config = dict(
    num_hidden_layers=14,
    hidden_size=160,
    num_attention_heads=5,
    num_key_value_heads=5,
    head_dim=32,
    intermediate_size=640,
    vocab_size=846,
    hidden_act='relu',
    norm='layernorm',
    norm_place='pre',
    norm_eps=1e-06,
    positions='learned',
    qk_norm=False,
    attn_scale=0.177,
    bias='qkv',
    tie_word_embeddings=True,
    parallel_block=False,
    init='normal',
    init_std_qkv=0.0395,
    init_std_o=0.00747,
    init_std_up=0.0395,
    init_std_down=0.00747,
    optimizer='soap_variant',
    learning_rate=0.00589,
    lr_mult_up=0.961,
    beta1=0.95,
    beta2=0.95,
    lr_head=0.00712,
    warmup_steps=200,
    schedule='wsd',
    decay_fraction=0.466,
    decay_shape='linear',
    final_lr_fraction=0.0,
    batch_tokens=65536,
    max_seq_len=256,
    doc_mask=True,
    train_tokens=254900000,
    max_steps=3890,
    dataset='wikipedia_en',
)
Each number is 200 + 20 x the weight over the matrix's rms, rounded and kept within 0 to 999. Layers, rows and columns count from 0.

# up: layer 2 MLP up, 640x160, rms 0.23, rows 450-471, columns 0-159
# down: layer 2 MLP down (transposed), 640x160, rms 0.221, rows 450-470, columns 0-159
up450,178,203,188,207,205,212,166,193,190,180,249,178,220,173,186,223,177,259,243,208,181,216,216,192,240,221,174,174,211,172,229,173,184,210,178,222,216,182,229,235,187,198,197,198,197,222,181,223,157,205,218,211,205,178,206,210,201,187,196,204,182,183,155,215,222,208,233,199,204,221,208,209,153,209,194,201,183,193,249,224,198,197,208,198,203,213,203,173,206,253,202,226,211,186,216,184,190,200,190,204,197,182,222,244,202,203,182,186,162,198,216,191,221,208,174,217,184,205,200,196,197,200,175,207,222,195,200,222,177,224,137,192,191,175,194,195,192,203,198,201,160,185,222,200,194,201,184,199,215,213,209,182,210,185,199,201,208,180,211,200
down450,218,211,230,183,197,202,206,181,237,168,190,217,168,220,218,198,206,161,163,210,213,192,209,180,170,190,197,160,214,199,204,223,220,236,209,201,203,214,179,172,207,193,228,201,188,170,167,219,190,154,227,213,224,221,200,182,199,189,229,215,186,241,196,178,197,204,196,208,174,202,188,219,215,219,183,201,200,205,186,192,190,197,182,195,191,185,206,213,208,202,211,215,180,184,194,184,207,191,216,196,196,225,168,201,177,198,187,218,173,215,202,232,192,178,214,223,177,205,159,177,205,205,214,172,211,196,187,181,193,179,213,218,204,191,196,189,218,196,228,210,222,194,189,229,209,208,208,196,232,181,174,207,180,202,201,215,154,200,209,193
up451,202,205,253,186,200,202,215,213,214,232,227,208,198,214,187,215,235,210,207,223,219,223,170,210,181,144,222,205,202,177,208,179,214,189,216,221,212,166,206,207,195,167,204,210,186,210,190,172,198,192,183,187,231,210,206,199,199,204,201,200,208,185,181,195,213,221,243,186,213,202,195,207,226,226,179,201,179,204,239,211,194,221,200,188,220,193,176,208,201,202,199,206,203,212,207,194,193,186,204,156,223,201,174,204,228,194,204,192,209,186,183,201,218,203,199,167,187,225,225,211,190,226,205,241,171,201,202,205,205,188,222,190,187,184,197,216,185,216,223,244,167,198,195,226,194,204,212,201,189,180,197,208,215,192,221,202,222,190,189,192
down451,205,168,188,186,213,217,215,237,176,180,207,222,207,208,183,234,189,203,221,191,212,176,202,207,193,180,191,200,204,188,189,196,222,184,184,207,201,209,197,209,179,181,185,221,183,188,226,215,180,194,184,208,185,165,214,209,178,224,189,188,188,269,214,201,201,209,180,192,201,194,187,184,185,207,204,177,185,232,208,165,153,210,210,179,183,176,193,195,199,215,205,190,182,188,197,183,188,189,208,201,192,183,176,185,202,206,202,194,190,176,194,200,204,197,189,186,190,210,189,214,199,208,207,219,206,202,205,213,186,161,166,202,211,200,199,190,189,170,187,174,177,169,217,194,199,186,216,171,205,198,211,204,201,204,191,183,192,190,209,226
up452,149,191,200,190,225,210,197,198,224,254,187,232,181,235,193,199,161,212,194,194,190,182,168,204,155,205,237,189,201,187,198,242,182,216,214,144,205,206,183,223,207,215,222,198,219,234,200,203,173,196,205,223,214,176,200,196,186,197,171,182,191,165,204,207,208,212,191,198,186,197,223,206,190,176,217,217,234,225,192,213,177,241,211,238,196,158,219,234,204,201,211,215,192,182,167,222,211,235,206,156,205,212,236,204,215,170,193,197,227,184,201,237,204,218,239,226,202,205,201,181,190,174,185,232,179,209,207,190,173,199,191,184,241,222,162,219,221,226,197,188,202,186,188,207,176,222,220,193,198,174,196,205,189,194,195,223,200,222,215,230
down452,189,200,182,204,205,196,191,175,218,224,197,174,191,190,202,174,207,168,200,231,221,223,165,194,153,214,233,218,225,205,210,235,162,203,215,228,215,189,196,179,190,228,191,213,210,129,195,203,176,153,205,188,202,191,158,214,208,205,199,205,213,172,208,213,216,223,176,216,176,175,192,236,217,177,224,181,206,202,152,214,232,193,189,181,227,178,221,213,170,175,151,177,205,200,205,240,181,210,213,202,200,180,213,201,195,207,197,212,203,240,223,240,205,232,204,194,217,202,190,193,200,213,193,207,195,241,204,190,166,213,249,166,171,182,180,201,210,215,206,215,228,162,203,186,192,223,181,180,191,190,154,202,166,213,231,231,215,165,199,202
up453,203,199,218,215,193,201,167,202,221,209,174,192,197,187,197,218,211,187,193,193,202,262,214,236,183,213,212,195,217,202,200,235,229,211,198,166,221,171,238,235,200,220,193,185,192,184,236,198,207,192,203,205,204,181,182,193,197,213,164,198,195,197,186,191,195,177,195,200,180,205,203,208,165,201,189,179,216,210,223,194,199,221,209,188,222,196,222,207,221,212,197,205,180,241,193,197,154,185,213,207,175,207,187,224,218,180,214,200,193,218,197,191,224,184,201,201,204,209,212,177,181,211,190,214,195,221,238,195,182,197,195,207,208,199,197,200,185,215,218,187,202,221,191,190,205,194,193,194,175,178,196,185,175,188,191,212,159,179,192,180
down453,194,187,220,210,204,204,213,218,222,216,189,210,205,183,209,201,175,195,190,231,208,235,194,249,225,190,170,206,201,191,204,190,222,218,210,182,177,188,172,211,230,208,226,202,194,192,185,202,206,230,211,181,208,200,190,168,183,211,180,194,180,214,184,208,221,231,196,170,181,206,190,185,215,220,202,197,196,214,201,165,199,194,189,199,199,183,205,153,197,206,179,203,206,186,193,205,180,200,188,173,198,207,196,195,208,228,189,204,224,203,181,188,203,184,179,189,186,175,208,191,205,196,209,201,207,174,181,187,202,199,206,163,206,207,182,232,169,214,180,197,173,194,227,191,217,180,209,205,183,223,200,223,210,188,185,162,164,186,183,184
up454,179,191,231,211,171,194,219,203,198,212,191,213,199,167,186,227,201,224,199,225,207,213,201,247,197,163,188,186,213,193,161,186,191,218,185,186,181,224,173,223,206,214,150,228,172,196,172,205,207,173,183,217,200,235,151,183,225,182,215,158,193,175,177,223,178,194,178,216,214,206,187,207,201,211,180,238,175,168,206,183,207,209,199,176,201,206,211,192,192,175,186,198,202,211,212,203,199,188,278,213,216,203,202,164,242,225,193,201,164,185,197,226,185,201,211,190,226,189,210,186,160,167,202,212,226,170,194,183,191,171,181,158,197,181,213,176,170,221,214,221,238,218,215,190,193,212,208,196,210,194,208,213,210,212,176,193,178,197,164,235
down454,176,142,206,174,233,214,184,167,165,219,204,208,197,193,211,188,192,161,193,237,221,175,202,170,195,203,229,186,185,197,203,182,194,170,191,184,165,210,211,195,217,208,239,212,233,203,180,197,205,205,207,201,190,203,208,197,200,192,219,224,195,183,188,192,213,161,195,212,134,179,211,208,168,175,207,193,207,205,174,195,199,195,195,182,197,224,205,192,189,223,223,199,180,203,215,207,210,193,164,190,231,204,192,212,190,195,200,198,209,242,209,183,227,189,170,194,183,214,208,178,237,215,170,198,223,188,174,233,225,205,206,237,208,199,243,172,172,191,194,230,189,191,183,225,228,194,220,199,187,157,202,204,222,185,195,233,215,213,200,177
up455,219,195,193,217,201,185,194,190,211,211,228,212,213,205,223,224,192,187,221,181,186,205,184,205,213,194,207,234,185,193,193,201,210,190,224,177,212,225,207,222,170,223,184,185,206,183,154,221,175,198,219,197,194,233,209,182,168,206,181,199,205,211,216,173,230,193,225,220,214,207,226,198,202,182,201,190,217,155,198,205,222,193,215,193,175,209,166,175,215,159,192,169,205,229,222,189,195,192,215,210,203,222,192,181,202,198,181,201,175,166,195,191,177,215,217,207,202,194,230,222,169,228,200,184,204,177,182,160,186,220,202,200,197,213,189,196,204,221,171,200,191,185,210,198,245,206,179,231,215,188,240,206,204,184,211,240,170,205,196,195
down455,214,204,172,191,200,157,220,176,179,214,217,207,189,187,225,167,206,180,210,140,173,216,200,190,200,201,203,220,254,182,210,193,224,179,203,200,211,249,189,210,188,211,181,212,195,230,171,211,196,235,174,205,203,215,208,171,196,155,194,185,230,223,201,225,189,186,244,165,203,223,172,209,165,171,173,205,238,189,183,225,206,175,204,202,197,230,210,175,226,153,221,157,199,183,216,196,209,197,231,193,191,219,195,216,170,207,196,204,194,208,207,219,172,206,196,191,174,202,218,215,211,213,219,175,162,204,215,154,235,225,224,214,201,212,219,214,198,189,173,211,208,198,184,192,227,228,213,216,199,180,211,179,177,197,171,207,188,172,224,208
up456,221,209,216,216,195,196,215,184,200,211,189,179,210,209,194,192,195,210,164,216,182,190,205,190,194,227,208,195,202,190,207,182,199,184,194,213,194,228,171,225,197,219,218,215,178,200,188,215,175,189,213,183,220,226,178,191,215,202,211,206,209,165,203,206,225,203,195,165,188,196,210,220,240,182,177,176,197,184,204,197,198,214,197,205,226,188,227,238,201,191,187,188,213,235,174,215,214,167,193,160,193,203,206,194,183,219,195,178,200,197,211,180,212,185,163,214,219,207,188,184,216,186,202,221,214,192,188,194,225,218,191,186,206,210,228,194,204,190,201,223,219,201,205,189,224,216,218,195,182,202,206,194,215,206,206,185,189,206,187,180
down456,201,219,200,199,196,180,217,203,184,186,200,204,186,178,196,179,192,225,217,208,192,200,186,216,197,199,197,205,190,210,220,187,215,212,210,212,186,201,218,169,211,190,216,173,186,204,183,200,207,198,192,210,191,193,200,200,213,198,177,187,195,210,206,196,182,184,203,215,209,203,185,193,198,223,189,224,199,190,213,171,217,204,217,187,187,194,188,175,188,222,225,202,204,180,211,200,218,215,211,219,224,179,216,200,210,212,202,212,179,211,194,199,203,188,202,166,176,181,216,214,207,213,183,191,212,184,213,193,202,207,183,208,186,208,174,199,173,193,201,205,188,195,208,197,188,174,190,209,219,203,193,204,217,192,187,219,202,208,199,222
up457,168,175,166,189,186,178,172,222,192,201,218,229,243,214,197,205,202,215,201,206,142,215,173,213,215,225,190,182,207,170,204,202,193,154,214,218,173,176,168,202,231,212,233,182,187,213,176,200,196,168,210,224,236,235,144,201,191,207,238,251,178,195,194,179,236,209,218,229,171,210,219,200,234,167,214,207,215,187,204,206,217,180,205,163,207,211,203,199,213,178,206,182,233,191,212,250,175,197,218,213,202,222,204,195,162,211,187,206,180,164,222,189,208,192,197,215,205,203,213,179,177,204,203,197,199,218,217,173,215,209,200,199,212,201,201,215,202,211,154,230,188,217,202,198,195,155,215,221,198,173,212,233,214,166,211,210,195,184,180,218
down457,197,225,245,203,176,196,195,193,212,182,205,196,195,197,216,222,204,159,201,208,222,188,247,175,215,207,198,226,204,188,188,204,212,216,188,217,179,213,223,201,201,202,173,178,193,176,186,203,175,209,210,176,231,208,213,189,190,180,166,211,225,176,194,221,189,193,195,186,230,175,225,209,190,231,169,183,188,197,189,188,233,194,174,189,214,190,167,191,185,155,215,210,171,200,186,195,259,176,158,190,239,159,192,198,231,224,207,199,228,190,188,204,225,212,185,207,205,222,204,197,203,221,194,186,193,202,213,207,200,198,196,171,184,191,210,222,166,227,220,192,202,183,188,184,218,218,195,162,218,199,193,232,188,190,195,202,211,184,199,207
up458,172,189,202,178,180,184,199,213,252,228,202,208,205,166,216,182,186,185,197,217,176,202,167,181,186,189,189,206,208,222,164,189,230,203,199,214,193,211,188,218,176,198,197,152,207,192,172,192,241,190,197,205,230,214,187,217,197,196,181,208,213,201,168,201,183,209,199,237,209,202,212,206,202,193,205,172,173,207,206,208,226,193,213,194,218,190,202,193,221,214,219,204,200,225,224,174,214,194,202,184,193,180,176,199,206,182,180,202,213,189,210,199,240,215,211,198,197,149,167,194,173,207,175,239,201,207,213,197,183,208,199,232,158,185,210,201,179,237,202,198,201,202,192,198,222,203,248,190,183,218,223,196,215,153,176,188,203,198,205,193
down458,181,204,183,217,204,189,190,213,245,218,206,208,214,180,212,202,215,201,216,231,204,232,178,156,202,186,194,194,175,220,178,229,182,185,189,189,159,213,229,192,221,196,173,174,212,205,192,198,211,180,201,194,218,177,171,197,189,177,193,214,204,205,157,190,212,207,205,172,220,199,197,210,180,211,230,200,198,217,180,173,208,197,202,177,192,180,204,173,215,177,233,244,173,191,207,201,218,196,197,194,179,192,195,195,213,219,186,233,216,196,209,171,232,212,188,192,213,201,198,202,212,209,206,203,211,217,199,170,215,213,193,187,170,205,182,210,203,204,172,186,164,203,177,218,200,196,186,169,169,182,213,190,190,205,171,191,182,180,181,188
up459,176,188,193,212,151,170,179,213,202,195,201,187,218,149,217,192,190,204,139,217,157,190,186,186,195,217,187,220,220,195,186,176,229,199,225,192,179,196,189,198,185,173,201,217,218,206,190,218,196,196,195,226,192,232,193,205,223,193,207,219,215,163,201,204,184,163,183,243,168,212,216,185,237,218,195,200,205,190,195,179,195,185,216,191,210,166,198,164,202,183,182,181,226,217,241,231,189,209,187,230,215,203,182,229,204,179,239,234,180,220,180,204,227,219,193,203,169,223,209,205,190,249,179,206,231,203,186,187,189,184,178,195,198,169,196,182,197,186,200,218,191,212,243,231,190,208,208,213,241,230,158,197,183,202,217,183,210,189,217,201
down459,207,212,182,196,203,226,186,207,209,219,234,197,250,164,200,177,191,189,174,204,200,206,211,211,158,199,229,192,181,184,203,161,169,211,209,244,168,222,198,193,200,227,216,158,225,214,186,176,207,207,211,154,204,188,225,210,202,197,208,172,179,201,180,135,208,206,176,177,215,207,175,183,181,232,192,203,191,196,176,193,220,188,165,207,190,206,226,209,210,199,211,212,227,166,210,217,198,206,170,204,201,212,173,191,200,203,222,177,202,217,234,194,205,176,181,213,180,191,193,229,220,223,189,239,181,206,160,192,191,208,241,229,232,209,212,171,186,246,189,181,178,198,218,188,190,213,228,233,216,190,220,201,192,175,225,222,152,201,197,215
up460,248,198,232,206,221,188,207,213,186,165,168,194,175,185,178,195,199,174,175,227,203,159,184,212,220,183,174,199,213,233,213,195,228,234,180,204,241,196,211,180,202,185,179,215,179,188,192,255,215,184,221,217,219,216,192,239,187,186,208,230,170,197,221,198,231,124,183,206,183,185,199,198,181,190,213,198,212,187,180,191,200,224,187,198,175,174,192,211,188,203,178,213,192,194,210,190,211,213,211,194,205,234,216,190,261,184,245,197,152,177,206,199,181,198,252,193,191,219,187,234,182,219,232,191,195,201,223,194,202,194,182,189,222,183,204,209,229,215,202,151,200,205,160,206,200,217,188,180,184,216,191,233,201,227,220,200,212,195,192,250
down460,262,210,219,205,207,182,227,201,195,181,199,177,227,239,233,221,222,186,195,217,208,233,194,207,240,217,191,243,235,222,184,184,215,222,164,185,156,218,225,152,183,207,194,164,166,211,195,185,208,220,253,183,212,206,187,200,206,171,224,191,147,205,206,241,181,171,174,188,205,156,189,239,215,190,191,231,230,158,175,204,186,242,191,223,193,221,160,158,163,194,211,190,218,186,164,187,251,238,170,213,235,188,195,217,240,198,191,222,182,169,185,197,218,220,216,208,179,244,189,245,215,211,187,159,201,219,211,182,205,222,216,212,168,185,196,192,178,200,222,208,193,212,213,166,194,210,195,223,174,241,194,202,192,160,237,193,193,237,187,202
up461,209,227,194,215,187,234,217,224,158,227,183,223,200,199,222,233,185,176,212,201,182,194,183,195,180,198,178,203,203,205,205,221,175,179,176,195,208,223,218,181,196,224,189,201,220,216,192,215,213,220,208,249,178,204,185,217,170,181,199,186,233,198,224,186,222,180,198,214,192,190,201,220,171,186,209,241,189,163,194,188,248,239,204,185,206,203,172,210,213,206,220,168,187,195,206,245,166,216,190,183,217,225,207,225,162,211,183,209,197,184,207,216,179,190,193,196,207,170,196,192,185,211,207,172,219,189,194,241,173,213,188,201,197,194,216,211,190,221,170,229,164,198,185,180,179,163,195,206,191,182,236,205,217,204,209,236,225,162,191,225
down461,195,214,185,259,224,207,227,174,223,200,201,183,184,244,168,169,192,201,196,147,213,183,230,202,229,165,169,214,201,202,215,201,208,193,180,217,192,222,197,212,218,210,222,219,200,190,220,181,208,217,204,166,185,194,183,223,204,233,148,150,237,179,193,230,177,204,219,211,196,219,206,216,202,165,200,223,206,169,199,181,216,219,163,203,184,179,212,159,200,196,183,198,151,204,218,193,226,199,176,238,211,251,205,164,208,179,203,212,205,189,235,208,169,194,205,218,205,187,218,230,147,178,238,193,234,224,195,186,186,209,230,227,204,199,207,218,194,211,187,190,236,207,161,198,207,210,207,208,210,244,233,232,194,204,166,182,227,143,216,204
up462,195,216,195,227,197,153,182,171,216,205,223,206,161,182,217,203,194,189,195,202,182,220,184,181,185,227,214,218,173,193,222,205,179,215,214,162,243,133,222,203,173,208,190,178,194,205,235,192,213,212,199,207,187,186,192,177,222,194,202,188,227,195,195,199,212,200,184,195,191,217,216,166,184,254,233,188,231,202,173,217,248,184,193,218,175,256,196,247,211,215,184,192,206,187,199,215,224,207,205,189,182,157,189,204,184,210,193,207,182,196,223,197,212,196,221,241,171,224,183,204,193,208,189,189,192,193,204,208,195,194,199,239,212,219,190,153,190,227,165,174,192,181,197,200,207,222,215,209,240,188,182,206,157,185,231,198,215,200,202,182
down462,211,200,173,203,261,200,202,175,177,213,245,223,216,198,233,207,176,229,193,219,181,198,189,210,177,234,177,243,190,192,221,178,178,194,219,200,207,176,198,220,179,199,223,211,255,221,185,197,218,196,179,195,194,215,156,200,212,206,203,234,203,200,179,167,229,174,209,216,205,207,196,179,201,187,234,235,175,187,192,211,203,194,208,186,180,225,200,176,207,208,174,170,199,218,200,226,187,146,192,136,191,215,199,148,196,242,183,232,208,181,234,195,198,199,200,204,155,186,172,240,216,172,209,213,207,232,179,175,253,199,222,228,200,195,188,190,198,204,182,225,244,244,219,225,245,234,197,180,215,232,189,224,196,137,177,178,208,187,186,165
up463,266,211,219,189,166,210,228,186,187,178,199,225,184,221,192,199,199,238,216,175,202,196,206,221,211,221,214,241,223,212,197,236,205,192,170,188,215,171,218,246,211,198,200,181,186,181,193,184,194,177,182,200,216,207,168,186,241,198,210,227,195,205,185,217,213,201,216,191,221,199,236,178,160,149,204,227,197,198,217,158,167,183,194,169,165,211,183,242,174,193,212,236,207,206,208,222,209,217,227,184,189,172,209,183,201,184,210,200,190,168,229,193,201,218,202,185,237,195,179,217,183,191,220,202,209,204,204,175,194,189,203,208,206,195,184,183,207,176,204,185,208,181,175,191,241,180,227,177,164,207,192,209,182,210,184,187,231,188,188,169
down463,181,193,181,227,199,225,181,218,212,211,182,191,210,172,201,183,173,199,222,243,192,185,199,193,179,201,196,191,210,247,214,194,214,179,198,211,184,223,214,185,210,211,209,210,217,195,211,203,256,174,206,192,206,167,236,198,185,184,193,173,181,218,202,214,200,192,198,222,182,236,218,197,191,219,167,211,197,200,230,213,208,206,221,224,190,209,201,197,192,214,167,216,173,208,189,202,235,181,191,193,236,218,194,215,193,167,167,220,188,191,227,216,173,197,193,194,190,190,183,175,207,182,214,196,180,190,165,217,153,192,200,211,193,205,212,185,205,203,188,184,224,194,205,194,166,203,169,237,211,168,217,196,190,183,177,214,211,207,200,195
up464,174,216,228,227,211,188,220,195,192,203,195,207,212,166,178,209,191,181,199,196,243,189,177,227,217,206,178,222,173,201,192,170,203,185,198,202,222,206,217,200,222,234,168,152,169,201,200,208,193,175,220,184,198,226,231,210,195,228,210,211,213,152,203,199,202,208,237,244,194,218,193,205,206,199,216,229,181,218,183,176,195,223,213,199,203,187,174,185,197,207,189,241,197,205,167,179,235,210,182,199,176,227,193,217,210,211,151,225,200,203,212,170,213,202,198,196,196,190,167,175,173,197,180,229,210,184,205,220,205,211,181,218,190,226,184,196,207,191,181,194,251,163,203,193,190,209,208,196,190,182,161,222,186,182,200,206,218,181,201,200
down464,219,193,177,219,206,209,186,189,205,167,196,174,193,207,188,209,177,194,178,191,187,199,217,181,202,174,198,186,218,185,203,211,172,210,195,209,175,189,189,181,156,208,181,164,181,195,210,188,213,181,189,180,191,193,226,185,208,218,234,198,201,222,184,184,188,204,205,205,218,194,199,240,207,221,220,192,230,240,168,216,200,176,209,161,182,198,172,219,242,212,182,184,193,198,180,188,208,208,219,182,197,182,183,222,202,184,213,154,176,197,213,211,188,216,193,212,187,222,178,196,200,176,219,205,169,213,230,206,192,196,188,211,222,192,218,154,199,191,209,188,188,193,209,189,215,181,194,145,202,225,203,211,225,185,199,156,201,200,214,207
up465,205,219,214,189,221,194,213,198,212,195,193,204,203,185,180,195,247,190,233,208,168,188,206,193,191,262,187,196,230,196,223,202,200,164,205,201,190,191,217,181,233,230,189,179,190,217,228,191,212,195,187,208,217,250,168,229,224,189,199,189,212,214,193,193,210,186,201,227,193,181,207,220,170,178,171,202,183,187,156,192,176,183,194,180,215,217,192,221,195,176,190,216,197,195,175,234,213,190,204,199,199,187,190,242,229,164,182,204,173,233,234,197,179,209,207,194,232,171,226,191,190,168,225,220,194,180,200,222,204,197,195,187,215,176,163,221,191,214,187,197,210,198,190,183,202,170,178,212,194,179,208,165,202,243,206,197,204,189,197,187
down465,189,215,175,231,174,197,163,228,189,178,217,192,216,208,236,205,207,198,214,216,204,206,245,234,186,216,241,219,228,205,192,179,184,208,175,152,208,230,216,191,239,224,187,216,215,221,179,181,184,166,181,210,176,217,205,192,233,190,184,194,165,212,186,176,242,212,195,197,180,164,202,212,209,183,219,197,197,245,189,153,185,228,178,199,216,210,188,183,215,206,191,195,194,177,205,195,173,199,212,200,173,207,219,203,183,160,232,202,188,206,220,231,191,201,222,196,171,172,179,198,213,171,237,212,186,185,210,209,212,215,178,174,200,200,211,190,223,167,218,220,190,181,194,208,233,176,187,200,211,193,213,204,220,192,196,179,169,161,216,214
up466,201,196,189,199,162,199,186,201,189,219,159,216,212,221,177,183,187,191,205,215,198,197,208,212,187,209,183,199,217,202,212,202,194,257,182,188,185,182,226,205,206,172,188,209,214,192,191,213,212,218,216,199,193,213,204,183,193,210,186,198,210,189,214,210,188,188,167,232,170,212,216,214,180,165,185,203,222,191,189,225,210,214,216,207,170,216,201,235,188,224,197,227,209,217,215,187,193,199,205,184,204,203,223,168,202,215,166,177,193,214,205,210,203,229,225,221,199,205,192,204,179,209,214,207,195,224,200,169,209,220,180,218,189,219,190,184,194,198,194,192,162,202,212,194,178,188,224,184,174,199,208,196,173,166,186,214,182,206,195,204
down466,218,184,191,238,191,186,196,198,185,165,215,204,203,187,227,180,248,193,216,207,198,189,209,211,224,182,208,225,175,197,177,178,198,210,179,213,206,213,187,172,199,192,213,222,193,217,211,195,223,202,192,223,221,205,214,205,191,186,195,160,190,183,221,227,206,217,193,230,202,186,193,229,196,200,217,219,211,221,209,201,206,210,176,212,209,198,208,205,196,177,201,201,194,215,210,205,193,232,191,204,214,230,211,202,197,219,195,189,219,211,212,221,216,200,201,191,212,228,228,229,201,196,187,212,193,182,186,229,191,199,210,199,172,206,207,203,210,195,183,189,211,207,238,216,195,202,192,199,205,202,216,177,215,208,212,189,195,178,203,178
up467,232,199,209,192,159,155,228,199,214,179,194,195,211,194,176,167,192,231,202,213,192,255,218,209,184,215,197,146,181,203,208,193,180,205,206,172,200,184,175,196,205,172,178,198,201,198,185,206,214,169,184,223,221,191,165,195,185,230,207,213,183,174,203,188,232,203,221,215,182,210,202,199,184,185,198,177,188,203,218,223,182,263,207,196,192,172,217,206,198,194,198,216,175,198,209,198,213,177,173,214,189,213,180,204,212,193,208,186,194,206,228,177,184,184,220,184,185,198,205,204,231,195,175,219,202,179,239,200,189,211,169,184,190,211,152,172,209,203,223,197,213,206,210,218,218,229,201,187,178,212,200,215,179,204,191,235,201,196,205,144
down467,199,186,224,194,176,198,183,198,220,167,204,200,218,175,191,190,155,215,190,214,232,192,212,201,159,191,190,192,186,214,189,184,198,210,205,210,217,226,197,213,200,199,196,203,186,216,202,180,204,170,229,230,217,228,192,181,181,197,205,200,216,262,193,200,174,182,234,190,210,191,196,205,211,166,196,161,182,187,187,219,197,214,232,205,199,161,183,186,203,236,216,180,206,211,221,246,175,195,212,215,201,211,240,169,169,179,199,177,200,229,186,186,210,191,211,186,220,207,252,209,177,190,181,213,208,182,219,199,194,225,203,184,213,182,220,196,207,183,216,181,194,190,195,193,209,219,218,191,199,202,187,228,216,183,205,190,193,169,197,198
up468,198,198,210,209,199,214,180,147,147,165,161,205,225,148,203,176,236,184,236,197,179,200,170,218,224,200,197,183,202,226,181,250,221,216,223,214,169,226,201,210,219,204,205,177,220,220,216,211,233,169,166,222,222,226,165,216,208,207,172,184,206,210,203,239,220,210,173,227,221,208,224,198,211,193,206,221,177,248,208,185,225,207,214,205,183,166,164,194,188,161,173,224,226,207,209,189,166,149,214,193,177,188,173,167,179,193,201,177,149,187,233,212,254,165,236,198,189,170,196,208,212,182,198,197,189,176,182,209,216,175,215,216,197,219,213,208,182,206,209,171,150,213,197,219,212,192,225,250,205,215,192,169,245,204,187,172,171,206,174,269
down468,160,176,206,184,172,204,172,202,154,227,188,202,196,237,189,218,225,167,188,203,200,196,196,171,200,209,199,222,200,168,186,177,195,229,191,224,235,150,216,192,159,190,221,185,185,172,216,190,191,204,195,211,190,198,196,202,189,215,212,226,197,199,233,170,222,211,237,183,149,169,230,224,201,191,194,220,237,200,213,190,189,224,188,168,161,220,207,196,193,201,192,180,174,188,177,222,243,218,172,220,240,146,197,174,183,202,187,208,185,226,181,194,204,189,159,206,173,193,177,200,212,212,167,195,157,185,193,229,235,218,206,193,192,218,239,227,191,175,178,203,231,178,171,206,182,209,223,188,188,187,206,217,199,217,201,246,214,195,197,167
up469,229,180,179,200,197,205,195,208,191,204,200,206,201,250,197,185,181,188,248,195,175,188,244,174,181,207,216,205,202,185,236,180,194,216,219,189,202,207,219,215,199,183,195,221,217,203,195,168,180,163,217,200,225,230,173,225,162,226,242,171,164,202,183,219,226,213,172,195,193,201,194,195,215,152,241,219,203,188,247,176,203,210,187,183,174,202,191,178,193,225,188,181,164,215,190,207,181,227,212,224,186,216,205,189,179,170,173,193,204,223,223,217,189,215,220,185,231,190,212,179,186,203,234,202,186,177,218,201,225,222,172,181,235,194,191,183,205,247,178,220,183,216,189,165,133,204,164,207,197,187,210,186,207,190,193,171,199,159,208,215
down469,175,182,189,198,208,226,149,212,200,210,168,207,186,252,217,215,158,164,196,229,153,213,195,218,224,210,184,251,165,179,234,174,213,187,207,238,161,191,209,192,234,202,205,195,229,221,189,155,185,182,181,216,197,207,195,231,168,254,213,211,229,209,135,201,186,181,221,188,212,221,225,230,181,206,192,202,187,198,204,190,184,226,184,230,214,238,188,189,197,207,232,210,189,220,193,185,163,186,229,167,184,209,194,190,201,195,227,227,198,235,238,154,198,179,204,193,152,172,203,192,202,243,188,173,176,182,230,214,215,240,219,217,190,196,235,208,229,183,218,207,207,194,183,135,207,215,152,250,156,190,215,185,191,240,207,190,200,178,191,213
up470,206,178,187,231,193,192,219,195,214,194,181,201,237,162,220,185,223,222,141,203,184,197,172,184,176,205,212,227,171,174,174,195,171,204,205,178,180,235,225,157,188,177,206,216,206,221,201,212,199,180,191,182,197,225,246,202,164,201,204,190,235,211,219,216,227,191,169,205,212,173,196,250,178,213,179,180,214,187,157,213,231,204,201,173,203,177,173,191,181,203,249,192,238,221,223,198,204,222,177,187,155,199,209,196,206,191,221,226,192,208,224,223,215,236,191,208,211,198,194,219,171,222,247,198,196,210,226,193,202,225,177,210,195,191,201,176,240,205,185,168,172,188,198,182,202,185,190,181,194,166,212,222,200,221,190,195,216,155,226,193
down470,195,221,181,204,165,199,177,202,193,192,217,203,248,200,233,237,200,200,177,210,183,221,160,200,232,205,180,236,187,132,213,236,212,178,207,228,197,193,192,201,187,195,209,259,187,226,209,192,213,171,129,162,194,192,215,180,213,186,242,204,191,228,219,168,210,181,201,197,240,203,195,167,169,219,214,221,157,201,189,191,217,204,221,200,186,163,186,216,195,242,202,180,230,209,225,189,186,202,231,172,175,203,246,231,191,178,243,213,184,170,201,209,199,234,210,227,230,252,208,183,175,199,178,229,166,192,208,239,224,231,189,176,191,197,165,200,237,227,197,181,212,227,244,230,213,197,236,186,188,202,184,180,171,203,194,185,212,144,232,215
up471,172,209,217,221,205,197,186,230,143,178,216,235,189,172,197,207,165,196,191,225,219,219,194,190,192,207,206,174,231,217,193,229,192,178,208,174,229,170,203,190,217,210,186,196,218,223,237,161,209,218,203,167,185,189,226,187,205,212,188,223,191,206,193,215,183,183,250,205,193,248,213,205,234,197,184,197,191,179,208,170,235,218,187,188,197,197,205,213,220,215,194,221,185,233,196,207,178,240,181,203,172,184,160,191,235,189,266,203,223,165,192,198,196,164,235,179,183,175,182,167,185,210,187,185,195,185,244,196,195,172,207,166,209,167,205,211,206,203,207,180,191,151,202,221,229,213,243,237,208,202,194,188,226,220,226,203,222,204,209,172